Part of a small language model's weights: 2733 steps.
Each number is 500 + 40 x the weight over its row's rms, rounded and kept within 0 to 999. Layers, rows and columns count from 0. Numbers have three digits each. The size before them is the row's rms in percent of the matrix's.

# layer 4 MLP up, 640x160, rms 0.222, rows 431-474, columns 0-159
097:499526423469507461474444494539506559503519487515592487481445495499497556509489498484504563468431507579463498520532503550498514497446438583456526490520474456526568535543578435425519468503523439517524434451451491494478496516508568502573498552508479470499454520491575498512491433540489552468557479480539522570432441497462531499509512479523537531442466462442487420505519439580479417489546521539579523486509453540538463564458530448467467429457541495533495470517529467463467512555508483
099:467494507501479515457475486558485465537561488530506480442499501541467497463534503525495556501412426452506483571571473534600472561524487525465456476537482531490511475473508434462474467488542542558495526558482464480482543574451507516484460493462500533525531480492505522532515518526526539440507458534548576448524452439451483433559509483533592491555562464423605473473576530515434456496427496519502497426408484458484528473504499513521444529472511515411525491454477543458442510516483527
099:552533527486566491476451481452530399436436476494521569512475539445518544536476491468473524524545490515512509571543517507579491525546532420514472448499500550543513450452491557495470507532446463515444466474528571544479497468443501512519466615558589451538502459565511459496524469492444477460466478485533483502496431497480589522501501465543524547499423478467432517451421503487428507456570516524521517472520483522502562505420457495514469523550486435492458514505480462577499475508458505
095:554478486424464476526489544482559496496525513531538455362478577520465560500444521482519479507512499475546515500479467571532536584490552515492417514492545524538538545451503459553461534456590552493476477482474481503550507538555483543574504486559523524565490421498461487430512521468498523460580557486511444571422488530461514520482475511434517489489489504450569514451504543482480516443470528491529493447479484424521476497513495422483531513499488482470523566489495479449419457504584526
097:515477516479531487460527454480437563493552492496490478505468532526445425507509627462484501484554519490463503459554476523507429489558586480502456532531504520552541523518504526550448475494519474499474515479524561527517413553510530426478509491574516413467518523528471539474535520493456491506496415522530508472473544510570493506483483442547531613534595570550394529504493474479510497511502460517562418509512502576501494497503515506553462504527495423495536476537488435458417457498481498
105:464497471458492489466532501530477516486514550475458449502478486487518481419477411417558501508500570466489537450596620540456515497545479504536580493483464461515491519436538499493517460514464501541562491544458489509455509462492564525470509542476516450539453525458501627576490539475506431559490492503517433519445542538507492510451532521483500528483541481446476537515595459545480529576456491491548462501437459528499566543442527528605519498481469547473513533541508507464519550485513502
094:512477491486534491494501482522487507461537499535513494479502509557489467383504551495469456541507506548467535501485399510581468535453424451521585525434537468519468541587541486545525571470558503521524532506454484458490487405439435559519507493472519511467439451495447540536530503498527434491492515548469498543448584483478516502422525477536432465525516509496529495517488492428453483462445565477460437467487476495525529479468421457479550490519413499528485544458550516514526537412493563
111:513495484496522526488554430416489480544489432497412563515442510468468463496523565559451510492535506502445618528526488480435492468472397529508501455508566504465583457438479472575478499521549584525535475505568489501508421510501459504516503520511486458515501502426548483495550583446529436493504447490521541506506512474539442485446507562463548472490485540500531512488482496600516535488479530533565540467459545470563433460478505525464470458543510499499502490470454538542551533546457532
091:450456578568563473447526453527489496474602508456493517484505552477459519453494620570495463489452471486471435434481530507580504519451526497443500496514439470493521495534526465475470494498468477479553476456456441579522475486464531515502528469582519575439474562504504538520547504579492487507472432496509494467549495491443500527429483500526573489533539531519457495487437598429525552516516449457492456541418524478507514552510519486510574531537462455477504494540535479555481467516541514
101:497466434519528570515495493477534497512524530556526403450502527474516553542458582503452478454461520557574511476453516498455542486510474509463427439499518505508533513478503544481476460512562553555539389470443559440425455479452509466536423520478561505522489469493530521475509463576462518469538515490573540535504490504503563491486474519418491465526492492444493499559496584489453510483546533479540509484507496513488470584455500568452467540459545519464460523595476471438446449489436473
101:470481477508504484462507505599504547511490459519559481514489446507432553523506547586450508450435525548552474524523459529533471544434475455505443504463455509519500459519495516503456492457473487531549502505489442515459448440523516534456555519529444557490503527535524529497457469496491498525407497503462527485489491551509567512491461485472522550470592432560464445549549542514537559440522516487531550552512398577490584479497473466550501540430486522412452478557457467517455523533434556
093:509519448514477482490488548509550470487491540513482542508508532516554485395478475540506482508440515457468491540475506519496489458512486516454503553528486527500415493433460505526463462447466519488409448553588532597472499458471495495483542496494508496561437527571559453473558476577509489491549480560473487540536504509466451489497523466445487492439425438554484521501574450452514506492512508544450498494508566512525415527521515575519520567526531506444414472537468611549532558468476444
109:511519505496486480486549538468508522534472513513496470500506454467591567493560537492469498546511578516558515569431519435548484566482512523559518504447493448482526468487530439539501501519453451439465390520490468438544497523583574493563465477467510485523475514430452495530470539445500522471480492501537536438494441441533434444495562530472452447459588417524475483579455494500495506536462521491465520519489525563522495432515434404528546490478504542483474493482520475485556574493468478
102:487534517502422490477440556545416488510487490484523465456392525491500524443546478555471513555437502523477492473486503550561478442494532486506486489495456481541568509434553559480420508462465502559519526498522524506467461526567537523537506457464555470578521523506488441566413482499493472502480456552526510558534515530461479547477484484481531554443466492443506548542446515512512495442494454492519557440551561462485546551473441548461478546521532513539527523548630479425480488500456554
097:462484505436503524505467485456531466583429451514479483428483536527500490566587504432492563522570519514517532473482472506462599536482460517456522500507578515527474479542500496538443500467516470495510471495478560596528544487389501491576452493561479514505487455444478452473465511527524458529538482510443515481548564539473551578513470481523480473503473486483605491547577553548525430536531553551508458494467486418477451459512495532469508540480460485485441474540512532570469544515514518
109:490522516526452545425512501497584486524516486527495540571535537559460456477457445459511455498531434502550456497503531520414560464467497505476565469548517464463557548522477473504459491590528512469511538548516461509512493491484507488537507478539477441401519525493559470531523445573492530399514539505558494539546516510444457485454444518533535440497466542545500589413511487527586464536506477448511511527509563387504430438477480542529464516527499434525480459517494513533478452484490508
114:495485519498494524527518479504471466498428481487535491475514459459579445521507525459577461507493507451425440459482517437525522500561481514472525534553463510493506541551456489542604433511380462523554540499545523525476606519419483607513481432517603568479438436455515500460460463500511511474524525513509453472491464531485498461503501560519487544492491605421485480512486441477551511462500530524472519490470554498553528491469481457483553465500471559537487419482536513476485496507467515
107:527516505527494464476541468448553482466437555486500471521474479455459495491557496524486438406499526536572555504540501506516536509546549513489503396549490523510487433489516496441542497527480503439531517498428612511516467520493489482565462551558447485499586477455518453490469479493467556487482533479539429534499450478492551511575571492545470450514456511482531529423484409549480553440574583485491505501519539443448472510451557507494522472481553535451525461553509518473506531521449424
111:472523467580517427584520509518509510542544428536547537588528502504429434511472404541480505471444471453450552525493481462498478555483545488524489540533475529463528451470403565563556507474498607463466533505489516486537490520523566510426511513514444474489479550550469501496452528415480486477522438522528548497521493482558482467518505474454559547471435501522577488474505501506478543470431535549537460514457487516507497456495489546588474494548492458468484557446448507467436525477538479
103:535582500540435508541502507521527465451469483522442502587490499521456463521465482500451525504525459548556508547556462513459493550498501478496532539560542556472558439478520465535472464553514529429465492468466527530487543524525551461530489532498479544489564463458525510521554561583510461495476489436483521549478498560573501451478507501527548486447515508508524498418510507495476575490534567553528460504452437454496501443450582528537534437486426506436487409470462523521555445485387525
095:526482462536504485491500596535515503469508493431572542447485491506587482548510524523470494510537482483462452484487522477461438536509444527506496544560500544514524468468531505549570485549542510552514503527448614573526471465451481495498443472537517457531408420554423484495470432514478515516448535449421549460495484502567495508414477569536502548513486471438521435489478502453510597490437505529531533542466469502511505523506579469517480512556489555551534485572510476502466469464443510
093:518513476546509579500567518507507469503528494486555533487543467520537521450487462438447519471456492567554473470476385414476460505507493552507441449513473557499491511480524469546525535505536506531540447447528456478604556491528468493543554500412483541477510570484533488451537517477502457421536419418456509449485533531529551471555568525492492495508497465481472523537482510557569525556493502533544467585551399451506504477444522527489548468491511519559507453526441472505466538547494511
112:503476497508557534523499531537513464504599538525477499465446526487527515504514471484496498435493436543522507459509569410516496464542499526555521551479454487467563471481419436476527447466531431500592444528511488522471409527541541560513492477425459522516538527544481595489453550531482463507495480469612591574476470477511543450504504513505481478532514486449562479520441495470474484536473535499537475533466499499468519507492408503458540509508495493518549561458496600495566517467581525
084:503495546483524514497452436520576492524505452488447495480500469534512480546432496585527443470447500461474570484471519521538450560465465645488451505449508525473540531502442523509491506459520446547560532506540514434509429532445516469495511538529457487528469433466544460500482530509508444495421402428517479481530561550510441485519517475497499543539510540510473468448472481466476477401474460541485481563503550518550485577512497544577450502542468498481491520430500539541521535476539567
095:594597520534467605462524583505541444538491521463490498519479504475465496466523518487509517482590529553463454531477436502513501498447502550521457515535446541509531493494467491521432467501529474509476419446540479508497525470517475464467513549500503475506531587492524506542507502403462516469481508484522467530456498554601503543447456473507494472493528463513543452508533496492455558422499450508531535562519464488436489363553460470495552526428553529441463464547452500508488490503472573
088:539446578531519549514487474511457481452546534446477522459535507531438577470562443475492491443504533557445627424536488523474481483524493512606546465460485478491525550516436497457482455492523506474551501476538478496495480505491476458496500590534522545504571463497475511514497573507496534499448460438520409484475586519489563469477437499514480503527518507440538489586522521549561452503555504515490472500422497522534490477533424461533466498502479527383545480505508523502514464486507568
099:502559509530477467533495482530522500527531515598533465454553505484405462523506543480458549481470421563452500393478485521553495418524514508543474504474484542506503508513517557499451515535428488547504486514482467542567500450531493497502473584461450459513551503553511510516508587528516510454498502523530513549503513496462539492485454448510518474522544385502492413485483370550435522464486595535529488491511472549559539502487527487525477504486494500582547430531454466473440496517442512
098:525387521405554482486461493510488431515493495449510548491479561430477472478516496409537528525536525523526496530458615515472433544493481528514518479507528491492495498487455556551550520524396439526532457465466514482431533441378479527458529495522482483530513456451506558480524492515528493542421524477521478511508551537483543510438523479518514507490476531441484496488516569501455518563511524540549549439519504452506544452567520492482580525497511483533464551591501462488505472580453509
098:462502481509505502478572505498486449495535473539519452434479490531563462500514526508487540502476512536479505542523530551522531532522497547486510407488519551560453413520487500458473526436451392508494478458504532499520544538531486578503530433529472478482517452470524537578528558517559504534488487446476505493475526508411533464556525535518479536559462526447505524511534532520469475476502513500505465497471510472483490508423625435549446599441468464507453537499483600452573468604466477
093:545468504507512459471534425516478438509453442480529563466490497450484451600524543419552506523498549457523561456491441525525472456489481497473585474423460471504570469464498486505561642532516473535505537520548526448529505540456546470441481542486486432520464555502555507484540500518455521448470519479527495502519474540487452464410492449500475473550512479510512482501476524448522552547450572444436493527485501571516501605507466475547523518469540533505465502454533466573511502486453480
083:458408536499531510549502593485560492464474549552529502569474506532500463489532483489477525476494566465476472519512400543544486471476500495503425544431450457555498510514483516520493505515458476458467424438482604420543442453494603461474515490510539440579494579445529573494454467516502496487521531515532569502475465410493475484508581452524551489534487492468519505407495532472426536490516502516527485538537515466537503499469477459481547453487530530504518555473513483536551517516565471
095:505567481484476532460475509540543493563475547529516451482551484432479474413526506492533541511459558571520471485471511459551519543507492501473465401480425556478503499484482481565489484448560466496487539425554508448506497514513566538527540482519488544460446458531551506499444483571578509541472533511460464505488432513509532473542510543561561533554417565454564536527493546429504545499528484496486508476534542504406473417488477495504493400484467479517509572494507569528475432525487446
096:514522436508427524492509492493531544558452583444489502521556507500555512451530551518487478437504517591512482479588501479496536517498470440465476476546525428459518479492509490477394505484549483491541442487565461562513521485487601517489485460481475524498482563492481518561512529489509501394459477587522559530491523398423558454451535494419487419508548536450487488505530508475534514461507470468526440489508586489507476456487558543460486442447487510505522533483545451494542523492472540
091:466547530502568517506459469499546512557595435596497442522495408527548503467549483477483476553528500465473476517519496526454453521554447479493532498507501554554479556492442448511506588505453550501470498546429497436483519428515548537457491482487490510485547437448520470473497523477571563490530497484474582486492476469437502475479420433514436600488523477521562466524562497493536548578563517506534458459543520557471445482479499560496512462540512494458550468465528511507542545479551511
100:503427473503527529501450457504472579509518531575495495481468449486485432534538569537519504476426519430485476492509501510516524555498502467487485513446492527450434486548504527483452505460482472492469503480457482482450494484540560497447456494477527454452550433458466493558430488538508545469590559540562502478500487429509492524569576543523424556491555551518456505515528479421502535579488517494384474499474511456459460515517506550459428527486430500552472522516482578557461474546523578
111:557529552538483450462553487501512491499446572514478486443497524519484401446526546506515484566537496452440466487469447579533474565500504495554488486529473524432534539510585485562530526487467448579473486492492516418450577461539455518530501462505496466543557554568519520470504497438506525502500535421507413462482448475453518478543479498485485554459452469508503529495472500412554499444511510538481478434457399466510450472513485534492470531477447500539514542552485565482471460564448547
105:475495448520540537544496492465541565520487440462550479570514485552473557480496533521547468495513568568485458433418463544491532481496519480451469552463548530502523494511434487505439475438555489470484574477568448454554582510479460582498494427493489466537421485532487448476466538484525488559542496439455523508556434521521544515466502480502512538544504460510500536469458492448602455493534516481460482396531480513438509456493515456513545505466506403491509463499548542553425483482522473
096:560591509499510455434467503578524525516472520522507492465519473468417472466478470473510544562485463542505445538528549524502515542508455475466515492533485532575527437490500465528535509492466488491489557477533493473542491512499436552455459481489469466535497532511512509608483512513500465572504447459548461486462486494562499444536473484474504464588511439459528396440515521577512506560538388507548523506520485457565542518520491558506457540422488528424475455536540581446469548510448546
092:437441542507542490479508471510524480432592488484550488531495457493550477554485463531455503557518556425518501463564450411475536450475518484526570492493581480493488490461515459488526457432508481512484561475486463515524376514514452505451504415494484517547447453497501535460492504447567485556516500536487485515427513512514407455470553465471464530528507516511510553576518558461541490598515421494507491513484529468530409499505428487487443546514494568536486517450522511515489503518528570
094:584451569513497506544471431506527440471535516468473477506520558486506580478511436529473490467524453500475585497483506486474487480503535513473495492579485506619479571562477490504490489483521494489391579598542514542506534503479477488533557516508493517515457413521492533450471511523449484441484444530502434497512539632509532439552538477528533546551482493500453487512504497496458541461521489446530518458473404458548456459461473514490500471496497555509472525499427494483491518555443566
095:477501492493474513542506486488499596545449404532563406525451458469466497548435533496481487501433529545505505437417570517527490515454519486521505513510478552391529564543503569547516524585523535569516515462496525525514472477576535503501525514505538469531446449439500490495474497489535465498484511548530507474497437579532563561478518456519509444501468463531453496485511490476485544461510603500505469475444557552402512490490449512517492487575542534518530426459456512460475502446541479
107:481487551456517534467495527503511435434580528493551432526509526471532559539505498561539572504431522520427617487547575527532447492485521484456502511447459456487444474470567485485546435475513502457591471400497535486504399511461524482486464496515442494441498474511527468496522495512491414493477485483504504471480527510433509472536460446516445537526487448492479540572534570516485501546501517498482545486496520530491459474430510523406521595536479487531511551570482503514526468493436456
101:519419535556453484537488433531523510541413456555485541445567524503487477508544478459436494487457513509518501441485553447465440531479431493529463506548506578434556528538501456566537511514492561476459523578474502426462515489544508503481504481462515528514501538515446619487480538498455433434518550497511506465450469473643455519516497459500505527511535515484574484506496510507473532499486445526454522595448496506494543478496485533581507558462541521497519477441458491443519504528524450
098:506544461564560561532467466547490538509519588546454465552499565578537500443518474548499516508483459557479484523535547517466496515493538488527456528544509489543454520469478462493452504476483436442507576505512433528453425500476448604509472462516528451495535484527484492555474513488550451456584489522551549505503459465486560524530479557551432505507509457439554554469451534509495445492464496490470496391520490491543509468476509536528520533554519416449509601497482529428485490472559556
# layer 4 MLP down (transposed), 640x160, rms 0.202, rows 431-474, columns 0-159
099:537542485506522523510516539557536574544412438514469509519495445508456527445489444487457509517494433443482537518543459495542458464515448471490523468475530494532460465498471545499521546459468525505554459480444470472478535512508490462482476445483484544495541492548490472443546535529490524470434435513464463492470533507487580555584443559537502529459503516471560459402476526560520491468475568515510514478516529499399467563502453478532469583489467478575604436437563505461493432534438494
100:496483481528514491451512516512476506481474505504454554464536549524569584480459519514512542411477537493548521478524527506432543538504455518511532505508553450452493476505482467487479468532474565513557502537470452479515528538522510608468553500506537481428415441498437521509498524500472555451502557487490467473570517489513465487519408486544462409465427530533503451521540427553548508492423579460440492461548589490469502535479462467426517515503524508611531505525574530493466531473547475
098:448519560546507549558489531466493518487464520580453463515510492424458527550527486460529446378479554535496501508531512517550557521446428472545526475559501505473523491549479462509519484535519489484509494591549502498527526523523495518464489473507564527531586450472534475496520520580527617567449487551538524563406496518506570528519527500571542459584527500495514486453472528531451518523445504486495469448446468437467449534499475486488515503549480522492505479518474530416573427460510505
093:447505495500427548512567533438558509553483527460473586474508516489528480512495508498501503492522465522495509531447570490509466586471443525428520449508464546486483448566461471558510493534423499422582469542508500411495438479498483500503428517525448502449512552523519430503503540539550466515513553470461507553473493467430510472520468495489509424550554536490494464485480503500450457509519491552478565490446452514502584582579443495526511466531492436528434460542536508564582484489509558
099:493536527456499519533506459511506491565509465449444432523504537496489549483491535491550481523542528550415448562524520500503461536499525570457445507532509498497433524561458495488418524538558472475568540505497522433491467600430521469460430563504547480434510553498484482528581519570519458468466556536565497492561613479489526535571438534522495462490568554531501530485496477540539496531535480531567496477522516499497552448535525524529551544550475509594452507436506469508532533481510487
101:408535491499439510446502488445513520500513487497449505540536471511569475473539444546473549480449500516443498534423529495539412501445535498573507456531519543498512491513490541452514551469411498427555555503529494482483392433539464442432461512488483502459527485546438473518445510539439537403535528515470525511535502427438428504604547469456493541525508463480509522463490497521515453516490445485577494409474463489456493497501476479489516486449469463561526523479512551566462519499506495
093:489524508501461505451544467474527460485495522515534450504473539454437531511417544522521520527495414480574534532409536464513430445495444516469467489564524528535527479517568539494412506484526544497436414527506455519485498482498522482432500539502489554513507492515528472523457511511520606513528472509556530516529503436438442429570423441446433470463425541488520502441528470436506442470452487507515474493425495467518522488527534494436567456521510456544566468476483453499499469420499460
103:525473467517516431528478520487535517448536578480519493448524521514481464440400426442550419521518531421543416509586526514568464548461562468504473571468489513575481558509516430524459496552568454526480430505425458532480523538505481464443479537564443508505458574547454481427484466550484522510481577524451492473512504526505493529528518506557479475517466474544506488574550499494453530572496492518541436525530468535541488464539445524536553499528523498539485491445523454501492484527525519
097:517506507512530437538468492544552561515525495440502511543537527463490518490533486461462585447517439503498511525484513510540577557514520538452528428509592503483488482587546575512556489450478507450524542470563476551512492524480554537603547483512492457514498401533516502456495505494524547437636598559488513490470491495527515440500546559543497524484502518499472430533479520590524428516580522563544464517519514486504531500479519489486527552528495481432528494530516499502457475519458447
101:489451481522529464478537511439512501499483523504492563488567518428522554496451464495521534423479527460511573573507415456480481594488492513572471466473452453574510423473437543425471514498557487522515501522542589486543457517512505622485471544562472495498540517474427493490556464444514462505461469534533488488459467529455494477555521579480490485514507503517445529519571476480525473501504506496463506503431557512559518405498561453525514478479445441478500582571472494490497548499519502
093:499497596530511478494585498496497464511507510491461511464528476453556500467498542503466519442513514492506589532560559521471476549457481515463505488514505434514544423524502503523509481534507473453501530507489529545569550479565435560525494446502440532517543525466592510558511426512536490542557522461459452450540524491526432530559462526570502551438456542500510461507439452539487575437528470509505461505495471497575536476554580501515556514469445583523429554500406482560519480486515458
103:454488493484477502550473502446434534481496593504511466514458527512520463575524544486567491499521519539498485539471539510453557446523532533523584452469410478523426587534509454501534530515542503516533469489560461469517504560557555550514481548416498482530527570502508419509503535467481473567496449520565510488565523507410552549516394501512481588511513527502488493442526490502512461524572467455561466552450502526532466474541471523444393461499500525533542537543506466521501479503503498
113:425475478481447435502447464565534534532446492448502539545484408460599480441501454557558507475544461507477493562452561438500437490527479459456557486534470531480442528495475484506537455469512438514566566506530564486486534549516399514489525527444489430591449477467508472491503518490441412478441430504472503528501518533470502445536531556508485509448458526503483477468464460486514474520525523576503600483429483530509472490525506529520477452488495516555543510510501473490515410496520523
096:483489467476615442542508573494499416479529486451549499487551532445480529451473451488453408485574481522486482475479539430540476503532529492452376562459496478468573576509582453486431559523477465458422443486417474527495472534508578483482485546582514524516546516528498457522505520450502500437468528483511527456512481495495484530531531488511441536478468515498477447540534530513492560507547483490504436535465535529525528535522450521504472542505508450502494446516560495467517542537568446
099:481550484541456489488534448507523512413514471486546541517517506480496520554451541527511503516474486479502538540476505536558483391538522469548462548534422578485515458510524518448556532521483559476530453436552502480499476522566507580496613449557445451535492500439491477490544495525573492503477439515536507465521408473521546493519485548521527439481515464465491536474510476521510490523448559474438515440453501589500475481480444484457474482494529517501530450573558511469373563456486516
106:513495545504498486471465457519569468559506530481441444516535434498501607522415606521432484512518550488512416456494506448514498473499503498525510473474498512581499527428527484461514541362523485464519519485492514518488497499504488517497485438462462510527581452559505463486419473450482469547490546456573537490536546502426554477587519463529542508491445500502506419510481550429461502472496444517479568496557463502488509487569555557465489526515492527524563515479531510520426501495461529
112:617606501526493501506486575523527533548494491569505493433505479479456502499464433472496415424423514444562550504519473548437485466479471477451478493422449454507475510506531526520520486458525534529478510530417441455501489479473552529519477501503516446466510544461457469519538423570519511477468487531521494546516480609478502541465513501492471403525615483522495453507490451521468564480496493536459448511433492538538478505476528472517519482507409550502458527527481477495539517500428472
103:515507544433538486543434474554476465478586438536478600454517466488457538495467506519502522518486554437492575493455503484506462490529433530524571533488432549614471493544490503576573537492494503416507485550546471523549504514549546533551534549451430443541482502486443506424511470497440459491474460573478464488455522523464422485543458520497547494452468555470488494531508526481498406496537539528495459554521447523474519517506515480522439499499505470519572553487518503448574516488513497
104:503520491482479506497500483493535459504514441485502509505526479547525544469472498565446469493502525511471556529527564531418539505470463552467442562524552535512506522574447503529491495475449473468538473495485394556521431471504485492442520451515505491484551461462564500566512520467531469469428520534508443555421535476440497448491585551536524485419499570552551569507463526504485416479460473517492583451481510481483522482463500504436546514531448503451584503449431422517520460555424468
100:443545568472499463465607575476549496478489548514473576540496508455487531589405522491482460508518453537533478472543475530521457494511483491495537491502437575453498527486601474522537524468467475584481483413501485582499494494484485524478450484455488480498436525494489479446475555584503515430474480496479531442463571494431479526505481452549499487530437520435509450491510508456450568526466518528572462503547541493519531500496546468487506488474520579553421464472587526480485498458496475
100:493529523457499474539465449522498536463561583557533470516453548542506543484441494521521515438458547467549496499460536493472518501485474473519549438503415575485439518551485519453479502489491513512459449461545431417432534544529507491535585534559439536510478533510514544454513516463425445553521461404562511457524468506535550394559507531508500509455502484452423589519453470497504491474533492555437526451488529464540465449521454524434471485486502455510456447458497522550475513522501489
088:536494589485522498499473501497487544493548479485558497464571506498589481552500442508520488484524549521510483518532554464487469545585540476480523432456522521599477507503572592464415448553482482505532458540564496503539457505472540530462465507494490540547543529431461508534449517483485544412490475512491461440459489426427494485462567477539542550514492566532446561522515546459539480489561470384552521504517531580501500498520501490508538530503539488540426569488511506523515479496521435
109:490490515585464481477505545535468548509470463490476519476491541476577570457544463461509531530524464489507521546505558522466457506525553508562610523522528506500553440526449484517529479548526513537545470462531507440472534500482470542501536453473543516530518471542542529512539528558513434517449476517550601492487440449462537581515549556499553504485517512526555546452521463499525477506513528570429496467529539545455542560465465561438468468569459465588441495562513570452419448482491493
094:456565538529517405555484498581486518468511455528549451399518512510486533517476519485456484509501543512523497442510441466517525407540563425532485496551454409462544537472527510535455451491547509465470515536485505449447535509524454442565519426558506474460563614446534459527455502534470513492548495509495456499460432470503464517514454482471509479523506516518505521503523541444447529503497457490439458478400498512504505464490472494491497451475555486494562511524462400503449423555539500
102:500535496477412448491476541497560477535552443453474469509467476472568493491489540557521482446521524541510575535475497546382405561535516570499539446557485520540431446546529530523439471510510545463554431486473600505534523508515460524589513504455466524469470501451421501487514484482403524510476446497431425507494545484470440520486459519509483481459463490480507512525544524499526445464504476497533501496550383533513492502512498477507443524559502470465490517492480496412450480511479537
094:553476547439534473468588524487426535507493571454515494463514473534424586542480467530516506481458521489537572402523510436527523503481428499571520498426453494467520524480480498510496532511502533542474541483551464475436525532475526487442514550540524479455473458465533470534507591475577510508477488462563512537513512504550584488584454516488582500448515477500467561521532444441562568478491552450483576514438534480499504504514512482487536455530540454477549536516558473531517495459572526
087:521522491510529490445440458469575471517482586481463474476530553510460461568494458554519506475447503515472530515552550499463539496437476522509488504486480554476561513555429430429483489484540518480536506517450439520531475495452470517521500526522457427425518489536475504529565540504558493511527565535519481498435538494520489477495500457526502535553450485583500457469488363527514556480506525448531564541495469576512528499525510596562504583550547502527524502483421498470542458588465461
104:521495538576507496441520508476446493476450525530491526537489452478555541541498520453600444514460428538502469500489459479489550425486535518597527488427524486527487430517495421535559512473530519551532480430523435502512460489536529555530446493528518482395563473545507473543516487515509489454574498526516497496430508424510461522463538528488445516567516453521569485506526531513546474520474505460480547549465485505428470512454506525542500485524498449402440517564445523465531564485564437
100:550477450562530474485455572509458533460486500536480538507551475470493509506454439597537467472501469480493529514467417499488466540517493601501542600484504480546560504465512519488443515483461459537520521509484520424529463489530425478512495504540587441492473477469432480444517454476432495519463544528509514487466507489481471455460446518511480498475531466459557519498526388522534500532485500494552488531565455431528497549521477578565457499392456427528564529480548484507443467506568514
091:472500506476469469572526506525502519556507458556478512477516479525581505503555485520474488477501482564475480510555507460533545479533426562467490558536512518457533513537504571488482469435495519486534524589460490535482471475487425556487447489513482544589558503521435419448518551466428490496544577553463572595488543576477534463499565573579516496496478541469490523535455509537542492541566504567534543505424527479508527509543486478494524563534464566553571498531467508485474448519464504
088:474425467402534513421570486482482501491512547466577492507485464551563481536432523451508500518475514510537496471482538575499487471485510469481501478546485539443460518437587540501483533525545510502523548522475475545477567486545455542487553500512435470442522502470392464543540530546426452489512489486503536500540469499554533553507440487520425413564456515568490553524449513483571458549467461540493438505521463499546468507548516475483452496597553492519497523552536554517458486519518560
095:535539464475496496428488567459507462503469521548514521474505546550524566508481492446521495505468488546469476544546495534466460443439435538547490476540595522445516463550516482500487501451510529461494515501524460508513564518519440412542596488515492533531541504517477478566484527524546510509509521553435497556573533531477586575527450531561436537531494512536491461430532529432537528507519435473508433457462489529423407504469509480517476547514486484491566571470419506517489439485420517
093:500446546545400509487462495503512511429437438435531463515475547549479488446546481458523506508525489537430513562478542563559612510499529439561543504477490478557476499476481473583528441531501451430522576452547516563539553496431498447524504507410505527431519521504491546546452513493461468541496529454542480485502466531435547496502513475488499443487493487435520460557444500486494539542484460598519491469447559482544505481455457452516469552508557482498493512491518500506482420533534535
091:503543501494542479501506483544470455540425517456524485535461481474592591436528443522566552452495527480498549526446556533529451494461549424455455453480432478474521449575539527508503549590486509517493519488466444531522441508452508500490464479495507478529524482421482500467449418565462447529516582475509540522535524466568528501422536511462479526535519504535452560450483502481538457507512485510508522494452526520469576503454478438496430519445497537526413478476471460444549464528478422
096:492550471490511476475523528526545445488485511557497485539569525527578506433562485503503553553459463532464516526553461519510478484420521509405496466480521434484523479481467577519489509506485526492604560468479558543510455520536563541458423530558467563589577508504501495527548537490505509522507548470429516500510504420495595474484501512521485543575501473516522452532450502571542576542478507490574526471537536500490511508424488474517616505557528486481462532487539510521520543499436498
113:446437503543495517533453491458498472432477512439532540520458419472442530538474565517528474499457564533471528455508475484467539423507506540541521473528459550541468466514504448469555520508536456517512548561522549529434534451516506443573457487484467491547450464468541480495480490444442464470514444613470467475524457476494536472570416535528448488470432499509437491541538500495483470532509430418479477464470472489548584520477476531519467508503598475556503532486460439507447494521495417
094:525533447510537503488487471433482422522567528474626467496435582470409457534559484513484520457512441531493527476485571477543479550567568501520481475468532488498498474482485498422491518479442499499446456540472505513444479488462535447514444500498481486582508504580469461516500550491455405481542441495487510493487503482462489474531482525504548420547501433484558466498530399458486496486532515511447498465486478486509512523535480494535424497523511442484493423562523453585594477510515511
097:497523526498456457509581562433501436497517484530472443522535551494509496486543461512493469463496488473504514540484460416558452601470469566460510423514484565508478514474471474519539455495489486498561459525480453518473445462518546438502462481462509461492500597533561565507526480480476443489561536517496490434467439458472481526547465476460445520499558462546495491507481385510551465464539499468478424478551470505522436462476497523535600517533438414473485506549551467490490539522576531
091:514542537516439485504508500539466519443505481483470460538454476450561511480488474510485461456567472523385474428479550477550517508477486425454460486502497419538494530483459465455447521517487549428550486511432485514460490502501487439565487522444520455527562437505538492460550497530522567443508565475510432497511469479442472560503508501569522489451554477512468466477476495565600509529505558471477617479478487491502549525485417526475558483498449496559494526486412467511572518495519432
102:552487467476434487525495460419491492526597490493448511500505492539568495438459440534571428524512427506440492558488458541406480460534499539480447525533469505514449594490531511449450511481567499600503555463511575552533480484443508554538535552454485567499557464477498520578483532536489432474501502512524485472539469561483521488497511536479538461593501502472516489490456506528485581475529542487521561483467409510473550491580515533476532493517513548555478542526509531520465508494458498
092:562493490473512536541465505591489468525523498563558519544536484508561433481539469539473562519578507437543472486503484498417543433478556442529557550488451466461524414496518485395538495468550490570451544481509551489500457511488547552514510510486525498464518475514488489510515502447423471554528511531493531470474555499514448522468556572472437495475488425477498469471482468514547457420522452605441514506463476566547510547546525558543442509467464515478426514501495499509509539545549539
098:570517466474486474446522517496505419585504437588459553504549552529472475459521488443508525456474454529482486474494452457493397513550562512423475533487564488466516445554502531516506480442524498465516577515508517574456549439447463494510505475574538527560512502439515484523495478539536509465461524539449486543507472573494518549489498505565523459504508539466465382476486474491484533515504500504503414455513463511447464521476446467433435545460518565475522456506489486428456438446480467
090:518467460405494542457517407501520464428515478458487553499527428486481463467561510461528478503453528513450522541514500504477483531475556538571514530483509473535566548555450448535490598474509437482516522556462521511488453501392454539479437486468468476535467519514500562556582489477458454551432473507472469512471546492510484546502459505518488507484543438421538484471489474559545465561506527553518496562509482439452530519491557566505551473544540484608454516494464512496554543468493452
090:494473523447446457525494534463509514518439559525564454478511408536522441482528463504472530477468473521455541500497518484454563504492572482423535518439528490484493497529505576487468459486482522518467508546475532488559486492433498549439534457618539525486514460498468495449526465524509536500567519472465483559487445524437457582468584473479533457506504493431540510580421557549494523531528518475548547491403499500605509461499482416505485475565470488504515490532485468531509439573511470